python train.py --num_attention_heads=2 --hidden_act="gelu" --rope_fraction=1.0 --qk_norm=true --init_std_qkv=0.0629 --decay_fraction=1.0 --max_steps=6011 --dataset="wikipedia_en"
Each number is 128 + 24 x the weight over the matrix's rms, rounded and kept within 0 to 255. Layers, rows and columns count from 0.

# layer 11 attention query, 128x128, rms 0.0807, rows 77-103, columns 0-127
[[128 130 110 137 164 141 121 140 141 122 180 154 114 114  96 157  95 143 111 132 147 101 131 146  96  81 146 150 136 135  93 148 137 120 129  86 122 115 102 109 156 106 109 135 159 128 120  89 121 125 125 105 124 146  93  79 125 134  96 129 119 129 145 104 113 117 108 146 160 108 145 119 107 113 122 129 106 144 135 121 152 115 106 110  97  86 158 105 107  88 108  85 115 121 105 105 176 150 103 136 140  98 100 147 122 161 129 151 162 149 148  96 143 125 142 121 121 122 154 155 152 125 137 114 122 142 176 128]
 [102 126 104 109  98  90 168 103 130 142 102  94 125 139  83 132 130 126 138 117 102 140 145 113 113 156 148 108 102 144 150 135 111 124 180 131 135 151 139 148  89 108 114 124 148 126 127 137 121 127 145 118 152 134 128 118 167 127 133  93 129 137 147 111 113 119 102 142 145 118 140 100 130 150 139 142 131 136 113 124 105 133 129 139 170 121 150 122 120 148 128 142 121 147 138 118 119 127 168 140 160 106 107 112 125 154 140 144 155 138 122 105 122 114 139 126 142 121 139 125 133 133 120 172 112 118 152 113]
 [113 115 160  87  92  84 119 114 112 182  88 108 135 159 124 153 129 116 162 119 112 158 135 104 159 168 162  91 127  96 130  86 101 130 108 158 136 129 139 145 103 106 159 138 124 104 152 128 128 105 126 129 136 105 179 169 111 112 202 156 110 100 114 131 143 103 146  75  99 145  92 123 142 172 158 136 160 101 114 191  99 139 123 165 103 141 108 129 168 123 162 184 129 118 165 160 100 117 143 125 153 169 139 122  65  40 149  96 109 122  96 186 110 139  70 153  75 194  80 117  87 108 115 151 143 150 103 126]
 [ 87  98  94 112 113  80 114 118 136 121 128 135 126 139 120 116 120 139 121 140 131 116  98 128 150 140 130 137 132 108 131 102 123 120  93 115 110 158 143 121 112 141 145 133 126 122 115 150 124 148 122 140 130 130 188  86 147 137 115 141 126 102  80 127 139 136 115  93 142 126 125 137 150 141 127 131 124 127 115 121 135 122 124 134 107 126 130 133 122 129 141 123 125 138 118 120 117 109 142 136 137 125 146 122 106 123 112  96 101 138 102 117 137 118 105  98 139 121 106 135 102 104 147 121 127 126 131 119]
 [127 142  84 140 137 119 107 138 137 130 149 134 142 106 120 112 129 124 120 175 175 124 109 144 114  99  98 140 155 117 144 130 115 122  95 116 137  92 146 137 110 110 146 132 121 136 111 116 128 139 102 133 132 126 118 124 124 165 101 176 136 126 107 124 142 157 148 121 137  99 112 150 122 132 151 122 142 122 120  77 132 121 125 129 122 135  91 116 131 137 103 158 133 148 149 116 120 136 137 132 138  81 148 132 127 126 134 106 119 116 111  87 124 119 126 125 167 111 134 102 143 152 135 105 112 128 170 144]
 [152 134 126 124  95  85 181 117 125 158  86  85 115 145 114 143 110 111 134 138  88 174 151 100 154 150 143 108 129 137 135 113 123 144 147 162 141 171 152 147 122 117 128 107 104 131 112 154 132 132 125 128 132 107 143 137 177 121 169 120 140 121  96 123 149  85 143 115 129 145 114 118 143 158 140 128 121  97 129 147  86 121 122 161 126 130 147 132 113 157 183 157 117 116 124 119  95 137 184 140 115 130 109 116 114 136 148 120 143 137 115 168 119 116 127 154 116 151  87  91  72 134 129 157 119 121 100 122]
 [153  97 148 138 127 165 142  97 145 109 113 184 105 109 116 139  91  99 121 102 131 143 122 146 108 112 128 126  93 125 142 149 111 113 129 101 111 136 109 109 150 101 122 119 153 115 169 126 126 118 137 132 121 142 114 147 129 130 109 132 136 139 142 154 154 121  84 103 135 103 135 111 143 125  47 115 102 126 117 136 188 142 158  95 133 126 105 120 139 125 136  82 117 102 103 136 129 164 114 102 116 115 133  92 151 160  98 107 116 132 138 124 174 105 129 125 127 114  88 171 131 128 128  78 134 144  87 154]
 [173 114 126 160 145 158 122 123 126  96 126 181 117  96 104 119 106 119  91 124 146 130 102 164 107 101 129 136 140 141 105 139 157 107  86 105 100 108 101 111 145 124 100 133 162 115 143  98 112 123 103 128 133 128 109 116 112 134  92 145 123 133 137 114 140 131 130 110 133 143 120 115 129 104 117 117 102 129 115 116 160 113 102  97 111 139 121 134 132  73  91  99  92 106 102 163 165 154  93 128  88  86 124 134 146 137 142  94 139  94 130 112 139 125 107  89 126 106 154 173 164 135 124 100  99 137 102 177]
 [156 119  75 177 145 113 116 135 140  92 156 143 118  74 123  88 119 126  92 156 138  81 112 145 101  88 107 137 151 134 131 151 133 112 124 119 132  91 101 100 112 146 135 119 157 141 141 140 122 153 153 132  95 137 105  86 115 143  56 127 131 138 137  76 128 162 114 142 168  76 179 145  86 107 111 123 124 156 134  78 178 138 117  65 113 121 139 120 112 102  82  78 122 102 105 107 181 178  61 153 123  79 144 134 143 162 125 121 152 106 114  80 113  80 137 115 179  70 165 161 156 122 117  85 123 105 154 144]
 [144 119 134  94  60 119 151 122 154 154 114 101 134 137 111 131 127  91 149 132  86 167 160  91 156 124 147  99 119 115 115 111 123 127 143 155 138 160 118 150 134 142 108 140 121 111 167 136 121 124 148 174 117 135 155 152 106 123 194 119 149  94 129 169 145 108 126  90 119 161 140 116 137 106  99 153 153  78 125 166 107 133 185 142 136 148 126 123 127 172 162 119 117 114 136 147 115  93 140 131 121 150 154  93 117 118 137 127 118 101 125 170 151 149 108 146 103 158 108 113 144 108 111 124 110 145  78 110]
 [111 121 133 154 159 146  96 125 136  90 126 160 145 119 125 133 114 115 107 124 135 124 106 138 120 116 139 149 127 121 138 123 139 120 110 119 119 103 119  94 119 125 138 112 145 105 112 118 103 137 135  98 137 105 136 113 117 128 116 138 101 130 135 127 107 147 125 139 131 142 132 145 140 148 147 146 124 115 114 141 153 150 100 124 122 147 115 136 151  99 102 120 117 144 143 149 153 108 120 113 111 129 159 135 112 113 113  81 117 110 135 144 132 121 130 131 116 149 111 145 127 131 118 136 129 134 150 148]
 [137 114 143 150 146 160 139 111 163  90 147 136 116 115 152 111 129 133 131 125 161 118 124 148 116 118 125 111 120 119 138 142 149 102 123 136  99  96 109 120 101 156 112 129 157 111 134 122 127 134 124 102 108 141 118 128 117 116  97 146 110 129 138 118 106 136 114 118 123 129 124 150 130 142 122 148 125 123  94 140 135 118 118 114 122 142 111 124 162 104 103 106 129 121 165 174 138 147 104 126 109 112 160 121 129 134 121 108 124 129 110 137 119 129 140 114 128 111 144 147 136 107 149  98 120 142 111 142]
 [126 150 119 154 172 110  97 134 128 113 148 137 123 130 136 122 142 149 100 123 139 121  88 136 129 141 126 167 135 124 128 129 123 130 125 104 127 114 127 111 108 107 112 119 151 135  83 137 117 127 139  64 125 130 107 108 120 144 102 138 114 126 136 109  91 140 131 164 139 112 141 126 132 146 150 152 126 175 137 108 117 129  94 115 105 140 118 116 144 140  89 133 140 145 115 126 115 146 124 106 145 109 108 148 144 110 134 125 142 132 125 104 135 144 133  97 156 122 173 126 107 120 139 134 120  89 151 143]
 [119 141 129  98  90  88 171 131 138 123 111  94 143 130 104 120 156 134 157 134  92 145 144 104 176 166 134  98 118 113 130 103 110 130 154 141 156 154 152 133 126 117 131 120  79 131 155 156 129 124 118 126 133 130 151 127 143 113 181 126 138 115 111 169 135 128 139 159 148 137 150 127 131 142 109 108 134 142 124 161 102 134 114 153 164 118 159 143 112 172 156 152 152 118 144 128 115 124 140 140 118 182 162  94 101 119 126 133 122 120 130 151 123 142 151 142 102 147 108  78  86 122 123 135 148 142 104 138]
 [155  93 135 130 156 154 133 117 145 111 147 138 152 131 111 114 111 105 103 140 183 149 138 138 115 144 104 119 139 137 128 114 117 132 103 142 114  92 154 120 126 125 142 128 170 124 123 141 155 149 117 137 125 131 113 132 110 148 126 168 114 106 146 118 101 123 126 136 150 140 145  96 111 132 130 133 134 121 122 127 147 155 123 127  89 127 121 127 110 127  90 126 135 112 141 135 136 117 108  97 100 116 152  95 137 135 123  90 122 129 120 105 158 109 124 114 118 136 109 146 126 141 152  96 184 140  82 114]
 [139 114 126 111 108 124 150 125 213 162 131 110 134 119 103 159 131  90 131 127 108 147 138  91 118 118 142 119 113 142 144 117 130 146 144 174 127 128 126 118  77 149 119 135 118 136 142 132 143 161 130 153 151 130 142 142 118 109 163 121 148 125 139 136 127  94 113 112 163 127 116 113 127 108 118 137 189 104 127 148 108  88 157 147 105 119  88 132 141 168 144 134 123 115 140 126 116 115 113 147 147 133 171 102 121 164 106 118 163 146 119 154 140 122 136 156 127 159 129 122 123 105 108 124 133 114 160 129]
 [112 110 138 148 135 123 149 121 125 106 132 129 118 130 147 180 114 138 114  78 116 125 118 138 130 139 131 146  91 145 137 118 123 129 134  81  96 127 119 115 139 119 123  89 150  94 102 123  87 139 161  83 114  85 111 159 133 143 124 111 107 148 150 112 140 141 105 128 126 102 137 121 149 150 129 121  90 165 149 121 162 154  93 132 127 141 164 160 111 105 106 113 125 128 107 117 151 129 141 101 106 106  98 146 121 113 134 103 145  97 138 134 139  92  92 141 139 136 121 174 134 155 121 163 119 129  98 146]
 [151 105 156 108  99 127 127 111 136 142 127 114 144 108 133 116  87 134 153 144 125 117 125 121 136 110 136 108 133 122 132 168 136 107 129 120 126 149 101 145 108 174 132 139 130 103 102 121 105 137 152 176 122  98 140 158 134 141 105 143 127 129 123 115 141 128 130 132 118 130 117 143 114 157 128 143 128  93 132 132 117 136 153 126 112 127 110 123 152 117 101 115 139 132 148 153 114 127 119 114 114 153 146 116 107 119 117 115 109 131 142 161 133  97 104 140 100 138 108 128 125 131 125 112 137 162  84 128]
 [110 117 141 152 181 107 108 108 136 106 107 120 135 140 132 120 128 126  91 134 159 102 109 136 121 121 150 143 135 131 113 154 146 109 118 102 118  96 132  87 111 123 135 113 189 131  82 111 125 111 129 114 104 138 145 145 116 131  80 152  99 120 126 116 123 139 122 142 128 117 111 174 149 136 129 161 108 145  95 129 137 136  96 111 139 151 113 119 171  85  81 117 120 125 148 165 130 141 131 129 129 124 156 150 145 114 122 115 127 129 141 129 122 119 110  90 126 110 130 147 136 130 142 120 129 141 149 138]
 [113 114 106 160 133 163  97 115 152 138  86 134 109 149 138 122 132  96  82 142 189 136 127 133 119 128 109 110 124 129 109 143 136 134 102 120 135 137 112 150 118 130 123 145 146 142 106 103 148 127 104 170 143 123 140 101  90 117 119 149 121 108 126 107 151 124  81  91 133 146 132 112  91 128 124 144 134 124 110 119 123 107 124 156 120 148  81 159 175  99  96 123 115 125 127 117 129 112 109 110 115 117 131 146 135 129 119 115 103 166 106 136 126 114 111 109 106 129 113 153 128  97 135  97 130 109 169 148]
 [150 143 135 114 137  97 145 158 154 158 142 153 113 111 131 146 147 122 120 146 129 145 142 126 134 128  83 117 129 143 152 127 126 148 113 127 132 140 132 142  96  87 139 125 125 103  93 141  99 132 140 119 145 144 158 131 107 134 115 135 136 143 105 123 120 159 140 135 122 141 138 119 110 166 176 153 138 121 138 119 133 130 111 124 148 140 139 143 131 131 147 116 130 156 157 132 104 128 113 151 117 112 164 150  88 117 137 135 101 138 118 131 124 145 143 139 135 149 122 113  90 108 122 124 120 137 128 139]
 [149 165 147 114  78 137 145 159 144 182 137 108 135 121 127 104  89 133 167 178 157 138 148 117 150 135 114 119 136  97 151 109 105 159 133 164 147 123 105 150 133 130 122 137 111 145 115 138 155 133 165 178 144 110 131 163 106 111 150 158 123 110 118 110 129 144 174 127 149 120 112 135 111 126 112 148 148  93 132 109  83 115 157 153 137 149 124 116 123 143 128 161 109 151 156 125 111 153 132 166 138 174 171 126  97 107 133 167  98 136 137 146 102 103 114 150  94 143 133  98 123 142 118 114 144 163  76 125]
 [108  96 155 156 152 121 152 104 152  85 111 136 109 112 141 143 158 114 102 143 116 123 141 146  94 130 142 130 151 136 100 153 146 113 116 104 118 153 132 120 151 141 160 125 138 130 114 102 130 102 132 118  96 149 130 147 127 151  94 141 122 142 140 147 114 138  98 107 108 129 123 115 131 134 137 113 111 138 102 106 144 117 124 105 147 173 147 100 125  87 111 126 147 120 137 159 131 122 119 127 109 106 132 134 128 120 123 100  93 112 157 137 115 138 124 107 135 134 163 175 132 153 143 113  97 117  77 124]
 [ 62 115 155 113 154 128 108  98  87 114 122 117 149 138 121 139 146 179 149 127 160 121 126 125 106 132 137 137 132 127  93 175 136 123 108 159 111  71 135 104 155 108 149 132 154 143  95 147 105  98 160  81 119 132 113 110 129 124  95 157  85 151 120 133 102 128 144 151 150  94 134 112 143 108 129 126 129 140 132  88 133  91  85 120 128 131 132 126  94  97  91 118 142 118 119 110 121 144 122 111 125  97 136 171 125 124 137 150 138  85 133 130 103 143 124 103 137 108 159 123 153 190 133 161 137 139 151 135]
 [128 119 160 137  98 166 109 130  91 155 142 145  94 101 100  98 125 129 159 163 157 103 122 114 144 106 119 100 137 116 166 130 149 137 137 125 142 101  84 151 148 120 127 133 129 103 170 137 171 103 104 126 124 116 131 133 128 154 136 133 136 152 138 135 120 124 126  69 134  90 139 127 124 129 140 117 153 113 130 114 121 105 114 143 146 130 126 132  94  97 118 136 144 101 126 150 129 105  98 129 137 121 125 144 138 134 131 148 119  94 105 135  83  95 107 163 125 111 153 118 137 138 130 115 132 129 120 139]
 [160 160 126 112 173 149 129 127 174 143 158  93 134 112 108 116 124  90 105 151 117 124 139 165 116 108 122 123 125 111 109 125 122 127 119 150 114 127 143 112 127 148 100 111 127 163 104  98 111 127 128  87  85 154  85 114 151 142 109 126 121 122 145 172 113 121 107 117 134 115 132 121  96 134 131 118 120 107 123  76 108 122 141 110 117  74 117  95 128  90 112 168 145  95 109  76 138 166 136 118 115 140 143  76 127 184 111 118 142 126 130  88 159 108 156  94 137 122 140 139 133 122 109 110 105  77 155 110]
 [141 151  72 136 146 184 101 135 140 176 148 129 125 117 130 118  98  98 130 112 143 128 119 106 139 106 117 134 116 149 121 116 105 153 149 104 120 122 105 149 111 113 142 144 149 112 149 113 153 122  97 104 155  88 142  98 104 129 150 137 134 157 158 108 175 153 149 127 107 147  94 132 132 138 133 141 163 133 143 105 129 130 110 144 134 107  99 159 141 155 147 114 113 120 139 133 126 124  88 125 147 118 139 157 148 157 152 108 133 145 103 139  72 108 109 128 135 105 154 163  86 123 113  96 125 148 152 146]]
# layer 11 attention key, 128x128, rms 0.0674, rows 77-103, columns 0-127
[[133 141 121 140 108 142 136 126 135 108 132 117 127 127 137 134 127 105 130 112 107  99 127 149 127 123 124 125 127 122 147 111 132 162 130 149 108 152 126 100 138 170 125 106 124 141 121 134 148 146 115 145 134 116  95 100 137 125 125  95 142 139 121 142 153 127 111 123 115 113 136 134 119 124 133 104 122 126 114 124 125 105 120 124 152 146 143 112 126 151 110 115 160 115 128 132 107 149 129 122 109 139 116 121 163 161 101 140  89 116 131 104 149 127 150 130 151 145 140 148 110 170 119  85 158 118 129 142]
 [121 106 116 125 114 160  84 104 125 123 152 130 118  91 168 135 114 128 115 132 141 121 121 149 133 113 136 126 149 147 114 135 120 144 109  90 138 121 117 133 128 127 118 113 141 122 134 115 125 134 113 111 123 127 104 131 118 159 128 138 143 136 113 124 153 119 122 102 142 111 127 121 143 122 130 110 128 118 106 113 139 144 131 116 136 128 109 128 114 115 142 113 152 128 105 102 137 115 142 138 124 127 118 170 142 129 123 147 120 127 129 120 158 129 125 118 125 134 113 163 164 162 124 102 110 121 122 108]
 [131 132 141 133 109 130 117 123 107 126 131 117 138 143 118 127 133 121 136  90 121 148 124  84 157 128 166 118 100 141 119 141 128 116 111 101 152 113 117 148 128  86 139 109 104 134 155 145 109 115 152 117 124 143 154 121 128 128 100 119 126 142 131 119  99 125 139 141  94 147 138 115 176 109 106 137 118 124 137 122 126 132 128 152 123 121 127 143 127 122 152 134 139 145 122  96 130 131 136 114 138 167 145 114 122 111 126 146 139 145 128 126 131 140 117 156 104 137 169 126 153 124 107 161 123 131 123 125]
 [132 122 134 139 121 158 146 112 124 149  94 136 110 112 134 163 108  90 112 133 139 141 146 128 130 133 131 139 113 111 122 111 123 130 150 149 143 118 125 137 146 134 118 132 131 141 134 124 134 118 117 110 136  92  85 168 125 132 129 145 131 130 143 137 141 122 157 123 143 123 137 122  98 125 135 157 152 143 149 125 143 134  99 125 143 132 136 131 148 120 117 149 115 130 124 123 114 145  96 139 126 181 118 136 130 131 131  94 146 121 129 128 100 117 117 113 137 103 111 131 135 145 131 151 144 137 115 145]
 [132 156 139 146 165 136 150 151 152 144 127 134 152 147 116  91 178 132 113  84 134 101 116 130 140 140  92 115 123 125  84 156 142  99 185 155 137 129 130 143 126 151 149 129 110 133 131 113 128 102 127 132 116 112 130  91 130 122 121 113  75 106 106 110 130 149 125 162 126 125 119 120 124 152 130 152 136 150 139 134 102 103 112 117 121 117 122 127 142 136  91 138 104 106 132 130 141 140 136 131 137 131 127 117 118 139 135 138 138  90 120 134 142 121 136 122 116 127 113 136 118 117 131 156 112 133 115 101]
 [117 137 111 103 140 131  91 132 136 136 123 128 113 130 130 133 146 138 145 134 130 130  93 102 150 112 124 116 133 125 148 144 113 148 126 105 140 129 137 141 110 101 135 102 133 121 127 126 120 123 148 112 152 131 138 130 111 131 125 158 130 120 139 119 106 129 131 132 112 166 139 114 152 107 130 136 136 131 116 117 128 153 142 141 124 124 116 150 117 141 149 150 131 153 125 109 134 134 135 130 164 131 157 133 109 118 121 142 124 150 144 129 126 140 110 135 105 159 154 113 157 135 101 166 128 151 130 117]
 [136 142 129 142 111 133 163 125 136 115 123 114 114 149 117 131 108  89 153 109  89 126 143 126 114 134 133 142 149 123 132 107 122 126 137 142 122 138 106 125 151 155 101 114 126 146 120 127 137 115 108 143 111 115 121 140 146 109 163 120 138 121 109 125 134 112 140 137 145 140 129 120 116 120 128 126 142 135 127 127 120 130 145 134 128 145 135 126 109 145 101 145 133 117 126 152 121 116 164 124 132 116 122 105 144 135 131 123 140 122 141 116 146 147 110 153 133 115 164 117 123 115 117 119 138 142 119 153]
 [131 141 139 126 120 137 155 149 140 121  98 128 149 129 101 129 115 119 122 119 117 119 129 127 118 157 116 113 123 127 116 115 136 140 131 149 120 157 130 105 147 141 131 136 139 152 107 142 145 120 107 138 148 120 115 128 126 106 166 122 132 106 137 146 152 129 141 126 130  84 129 124 123 137 146 135 127 139 141 143 101 125 125 107 135 145 146 129 126 131 129 118 135 135 159 167 141 108 128 107 130 125 112 129 151 150 110 137 139 125 139 122 144 113 147 158 152 130 144 135 115 128 148  91 151 143 130 134]
 [133 112 132 146 115 133  96 121 133  91 115 128 132 119 136 149 128 134  98 128 135 120 132 157 105 122 127 122 131 126 122 108 125 129 107 137 121 115 139 119 134 123  98 146 149 146 106 119 109 101 103 143 130 118  95 136 128 137 132 131 146 146 148 149 131 131 105 119 139 131  83 130 146 148 139 124 116 139 122 135 150 109 104  91 124 145 136 148 162 117 109 122 125 115 131 150 142 125 103 136 130 119 110 145 132 119 136 138 125 110 125 132 156 135 134 129 149 117 100 160 116 115 116  83 122 106 148 120]
 [136 129 114 133 108 108 148 125 120 117 112 105  90 139 131 123 118 120 157 134 107 124 120 117 125 118 133 163 113 129 132 124 112 160 120 136 150 144 110 149 133 109 134 116  99 135 140 138 105 118 146 150 140  99 143 139 153 109 131 130 121 144 148 112 114 124 141 168 117 153 137 130 119  88 125 128 148 128 124  89 146 145 108 153 114 123 137 133 124 111 171 135 135 138 145 109 115 142 136 150 130 159 136 132 113 102 129 134 125 139 116 113  99 125 116 114 128 122 151  97 146 146 126 160 125 112 113 140]
 [138 137 126 130 112  95 153 150 129 137 105 108 140 136  99  88 111 130 130 138 120 135 139 131 128 129 119 125 138 132 132 121 151 147 129 110 115 115 132 126 129 155 142 123 105 125 138 143 151 166 126 147 102 119 126 122 135 130 127 112 141 103 120 133 147 123 124 111 123 103 160 120 116 134 106 110 126 101 127 115 110 105 151 115 136 100 143  97 122 117 103 121 146  98 141 141 124 166 119 115  98 119 132  83 137 151 140 118 113 110 118 133 130 132 135 146 131 152 126 145 127 130 145 113 137 132 120 136]
 [147 142 150 135 116 120 128 130 135 123 107 146 114 109 120 125 110 117 113 154 138  67 126 140  97 121 119 155 143  92 103 110 142 141 106 150 123 150 101 122 142 136 148 148 153 117  99 119 113 116 106 147 107 116 122 137 128 115 150 140 128 129 146 130 159 110 114 111 145 102 100 135 113 122 126 115 109 118 149  95 145 111  97  98 127 141 164 124 133  93 123  88 147 120 122 169 148 112 111 140  89 144 121 150 162 125 127 112 150 106 118 107 137 110 135 129 165 103 110 151 148 133 144  83 149 127 120 144]
 [139 115 131 123 140 125 119 121 127 124 154 134 124 130 123 138 119 142 124 117 151 133 115 135 129 126 143 121 133 135 123 144 138 111 108 101 137  96 162 110 126 128 146 126 141 121 137 127 112 133 127 132  99 130 127 114  92 149  93 132 126 124 113 148 121 129 112  97 127 116 141 137 146 162 137 131 124 121 118 157 141 127 125  92 147 113 102 137 148 105 107 134 113 120 122 120 142 138 113 115 112 109 125 138 151 149 144 133 127 109 135 135 138 131 128 135 126 130 116 141 123 104 116 117 118 132 154 114]
 [121 152 103 123 140 140 122 130 105 158 133 125 123 151 113 118 116 147 151 101 112 144 121 123 156 115 136 123 112 120 138 123 122 128 121 101 137 103 133 143 123 122 125 117 107 103 160 119 152 128 146 130 155 117 143 136 132 135 126 149 131 103 113  98 111 119 140 129 116 126 152 110 133 122 141 145 147 125 102 152 102 163 141 161 137 129  95 139  93 134 136 179 105 115 120  98 122 135 147 133 155  99 146 115 100 115 140 134 127 141 152 146 123 126 103 124  99 135 130 109 114  98 117 174 117 144 121 123]
 [119 143 134 132 128 142 168 153 116 135 144 108 111 169  90 103 130 104 129 103 113 130 129 143 129 141 111 105 132 105 110 147 130 129 159 125 127 147 128 113 130 150 121 131 104 118 127 164 141 140 103 147 117 135 134 104 164 127 123 123  90 140  71 113 134 152 134 134 118 115 137 129 146 150 116 121 118 137 137 138 105 136 126 138 161 136 153 128 137 153 108 146 126 108 141 135  96 118 160 146 129 125 122 108 115 140 145 120 139 102 144 138 126 116 127 137 120 129 151 104 105 131 162 133 131 139 126 139]
 [140 141 111 106 119  88 119 117 110 130 144 107  87 130 137 126 123 113 149 153 151 133 117 142 112 113 151 134 106 115 156 143 108 132 126 122 148 149 136 130 145 102 126 127 112 123 134 137 105 131 146 150 125 133 125 134 133 128 124 142 127 102 151 141 107 114 113 122 134 153 149 104 112 117 132 146 143 115 105 116 129 132 150 154 132 137 101 134 109 147 119 120 117 144  85  97  90 124 151 148 153 130 156 107 108 125 114 140  90 148 109 118 118 140 118 128  99 134 130 109 157 136 138 156 112 101 156 157]
 [135  97 144 128 122 116 105 115  99 119 130 110 114  96 111 118 114  95 124 127 105 174 148 147 135 136 158  97 137 122 113 129 140 133 109 104  84  95 141 136 108 126  83 127 101 128 152 138 130 153 116 137 116 143  98 123 149 131 154 107 145 102 125 153 120 113 120 132 131  91 164 116 116 124 139 111 133 101 148 124 104 132 188 124 125 112 122 141 112 116 129 125 121 134 119 147 105 141 120 123 151 106 138  96 163 156  99  94 124 169 118 160 185 131 118 132 164 131 148 127 131  93 104  92 108  86 161 134]
 [125 140 111 156 134 139 129 143 140 129 125 134 120 132 120 110 109 108 126 144 100  85 143 133 122 108 111 147 133  89 112 101 135 143 124 143 148 161 122 113 148 147 119 136 140 135 124 141 130 150 130 144 135 141 135 118 140 134 126 150 123 105 127  96 127 145  99 102 128 101 104 114 140 109 115 106 102 118 124 127 144 143 143 106 122 151 167 130 136 123 110 128 153  98 129 107 130 112 123 140  98 124 123 121 145 122 124 119 120 101 123 108  96 127 122 107 144 138 131 138 116 110 158 111 112 114 119 126]
 [157 112 171 135 150 115 112 119 151 125 111 158 131 128 118 116 148 113 116 155 148 105 120 133 113 158 130 119 150 114 124 155 153 119 108 124 112 116 130  98 116 152 150 137 161 136  82 126 120 119 128 136  98 130  99 117  88 116 111 139 108 118 118 116 127 177  96  83 138 117 129 118 129 139 136 123 137 132 125 140 139  85 113 102 122 123 134 140 155 130  92 114 146 124 116 129 124 116  94 116 100 113 151 116 131 148 139 141 125 115 149 147 142 101 142 138 137 145 121 121 132 115 148  88 141  99 120  94]
 [153  98 109 143 145 165 116 110 162 107 154 116 136 137 153 140 107 156 130 140 156 105 124 128  89 140 149 134 136  94  82 140 140 100 163 133 143 163 169 114 129 154 112 165 139 145 155 108  99 111 116 113 123 111 160 129 126 116 149 151 123 120 186 160 127 112 127 131 140 133 156 134 144 125  99 140 140 133 140 116 144 122 104 107  95 114 136 117 128 130 101 116 119 106 124 149 140 111 133 145 136 143 126 149 102 129 128 114 143 123 105  93 116 135 143 112 147 102 129 128 144 151 107 152 116 157 181 128]
 [142 102 119 145 150 126  69  99 144  96 136 127 173 145 118 105 127 110 132 171 164  97  96 105  92 111 167 128 126 114  90 136 140 138  99 135 126 156 134 126 107 110 127 155 167 148 127  99 106 146 150 134 102  96 124 116 104 125 122 147 145 121 164 112 126 125 109  99 100 135 134 117 142 113 113 133 112 120  91 156 118 109 134 101 115 125 105  91 103 117  90 130 122  86  92 123 143 115 119 123 112 120 131 120 118 105 111 153  95 122  97 132 121 164 156 121  99 137 103 124 157 115 119 125 121 131 154 102]
 [108 131  89 108 132 120 119 163 140 175 149  77 142 138 135 117 103 149 104 150 119  99 148 122 160 130 139 131 150 131 132 108  99 109 172 125 146 124 114 134 128 117 135 125 122 128 139 129 132 119 132 110 137 150 171 139 129 134 147 130 147 143 137 128 112  72 169 174 147 106 112 160 128 107 149 156 160 125 135 143 110 156 161 152 131 112 141 114 108 121 149  89 110 135 136 120  95 152 179 111 131 142 132 133  95  99 145 153 114 122  87 100 140 120 141 128 111 124 127 100 124 121 113 169 146 158 146 125]
 [ 97  89 138 155 119 138 158 120 101 135 115 149  83  78 143 136 104  73 137 127 101 101 127 205 120 132 101 151 134 132 124  93 130 154 102 137 127 110  77  87 149 133 102  99 130 122  79 119 132 108  96 146  84 118  97 154 153 130 109 131 146 136 122 110 170 125 107 119 162  81 127 163 142 142 153 135 138 122 104 116 138 122 126 107 130 138 129 105 111 108 100 108 189 107 161 136 123 142 145 132  95 122 109 132 158 149 132 131 128 103 181  99 126 113 145 150 150 153 141 182 120 162 147  64 127 109  99 165]
 [154 132 155 120 139 102 173 120 152 132 125 128 142  99 155  98 127 166 104 124 160 120 114 125 157 133 159 117 132 125  89 168 125  94 123  94 102 115 141 123 120 123 134 128 134 102 106 149 129 124 129 110 119 144 135 116 117 143  85 122 137 153 124 115  79 135 133 160 121 114 118 135  78 129 135 115 136 124 135 122 116 103 166 134 130 119 123 153 146 134 121 108 124 147 128 110 117 154 144 123 154  86 135  87 138  93  94 131  95 115 115 174 184 118 127 118 126 121 177 148 114  99 117 108 167 126 106 131]
 [117 139 178 129 149 103 169 155 115 128 135 163 120  79 143 141 132 150 126 100 147 106 128 108 158 109 130 175 138 161  91 115 116 140 171 120 119  99 120  77 151 121 174 129 137 158 104  85 113 152 153 108 123 122 134 146 126 105 115 145 116 194 150 106  99 120 183 163 173 134 109 136 115 114  92 103 129 106 134  85 137 146 127 123 156  93 138 156 142 105 164  88 158 159 128  96 136 128 107 154  70 130 111 132 129 117 160 117 166 107 121 176  69 122  91 128 163  54 125 110 151 202  93 123 183 140 104 169]
 [118 125 127 133 142 118 179 161 120  96 162 100  47 118 124 121 121 129  79 127 113 113 131 184 112 121 150 153  86 102 105 114 125 167 121 123 161 105 118  93 159 156 147  86 108 102 133 202 118  77 103 159  64 157 134 139 174  93  88 136 149 158  61 147 151 163  80 167 180 100 124 127  64 100 124 107 114 141 104 111  94 149 142 142 141 154 158 130 133 110 145 118 138 121 128  84 138 139 140 148 127  96 107  70 181 139 130 100 159 124 142 101 162 111 109 116 126 153 186 163 160 172 102 109 119 164  88 146]
 [166  85 136  90 113 108 119 103 121 126 158 123  85 132 165 152 108 109 138 129 149 125 142 195 125 132 177 111  81 151 168 133 119  96 121 157 145 172 109 128 126 128  92 127 113 161 114 171 103 136 121  92 154 159  89 126  91 152  93 120 155 138 156 118 113 116 127 128  88 112 154 192 121 125 140 147 100 120 111 109 150 144 139  85  85  97 118 119 112 133 109 171 113 143  98 142 123 124 126 128 166 144 152 115 102 150  80 186 137 141  92 116 177 145 144  88 117 132 191 121 141 124 121  98 142  82 162 154]]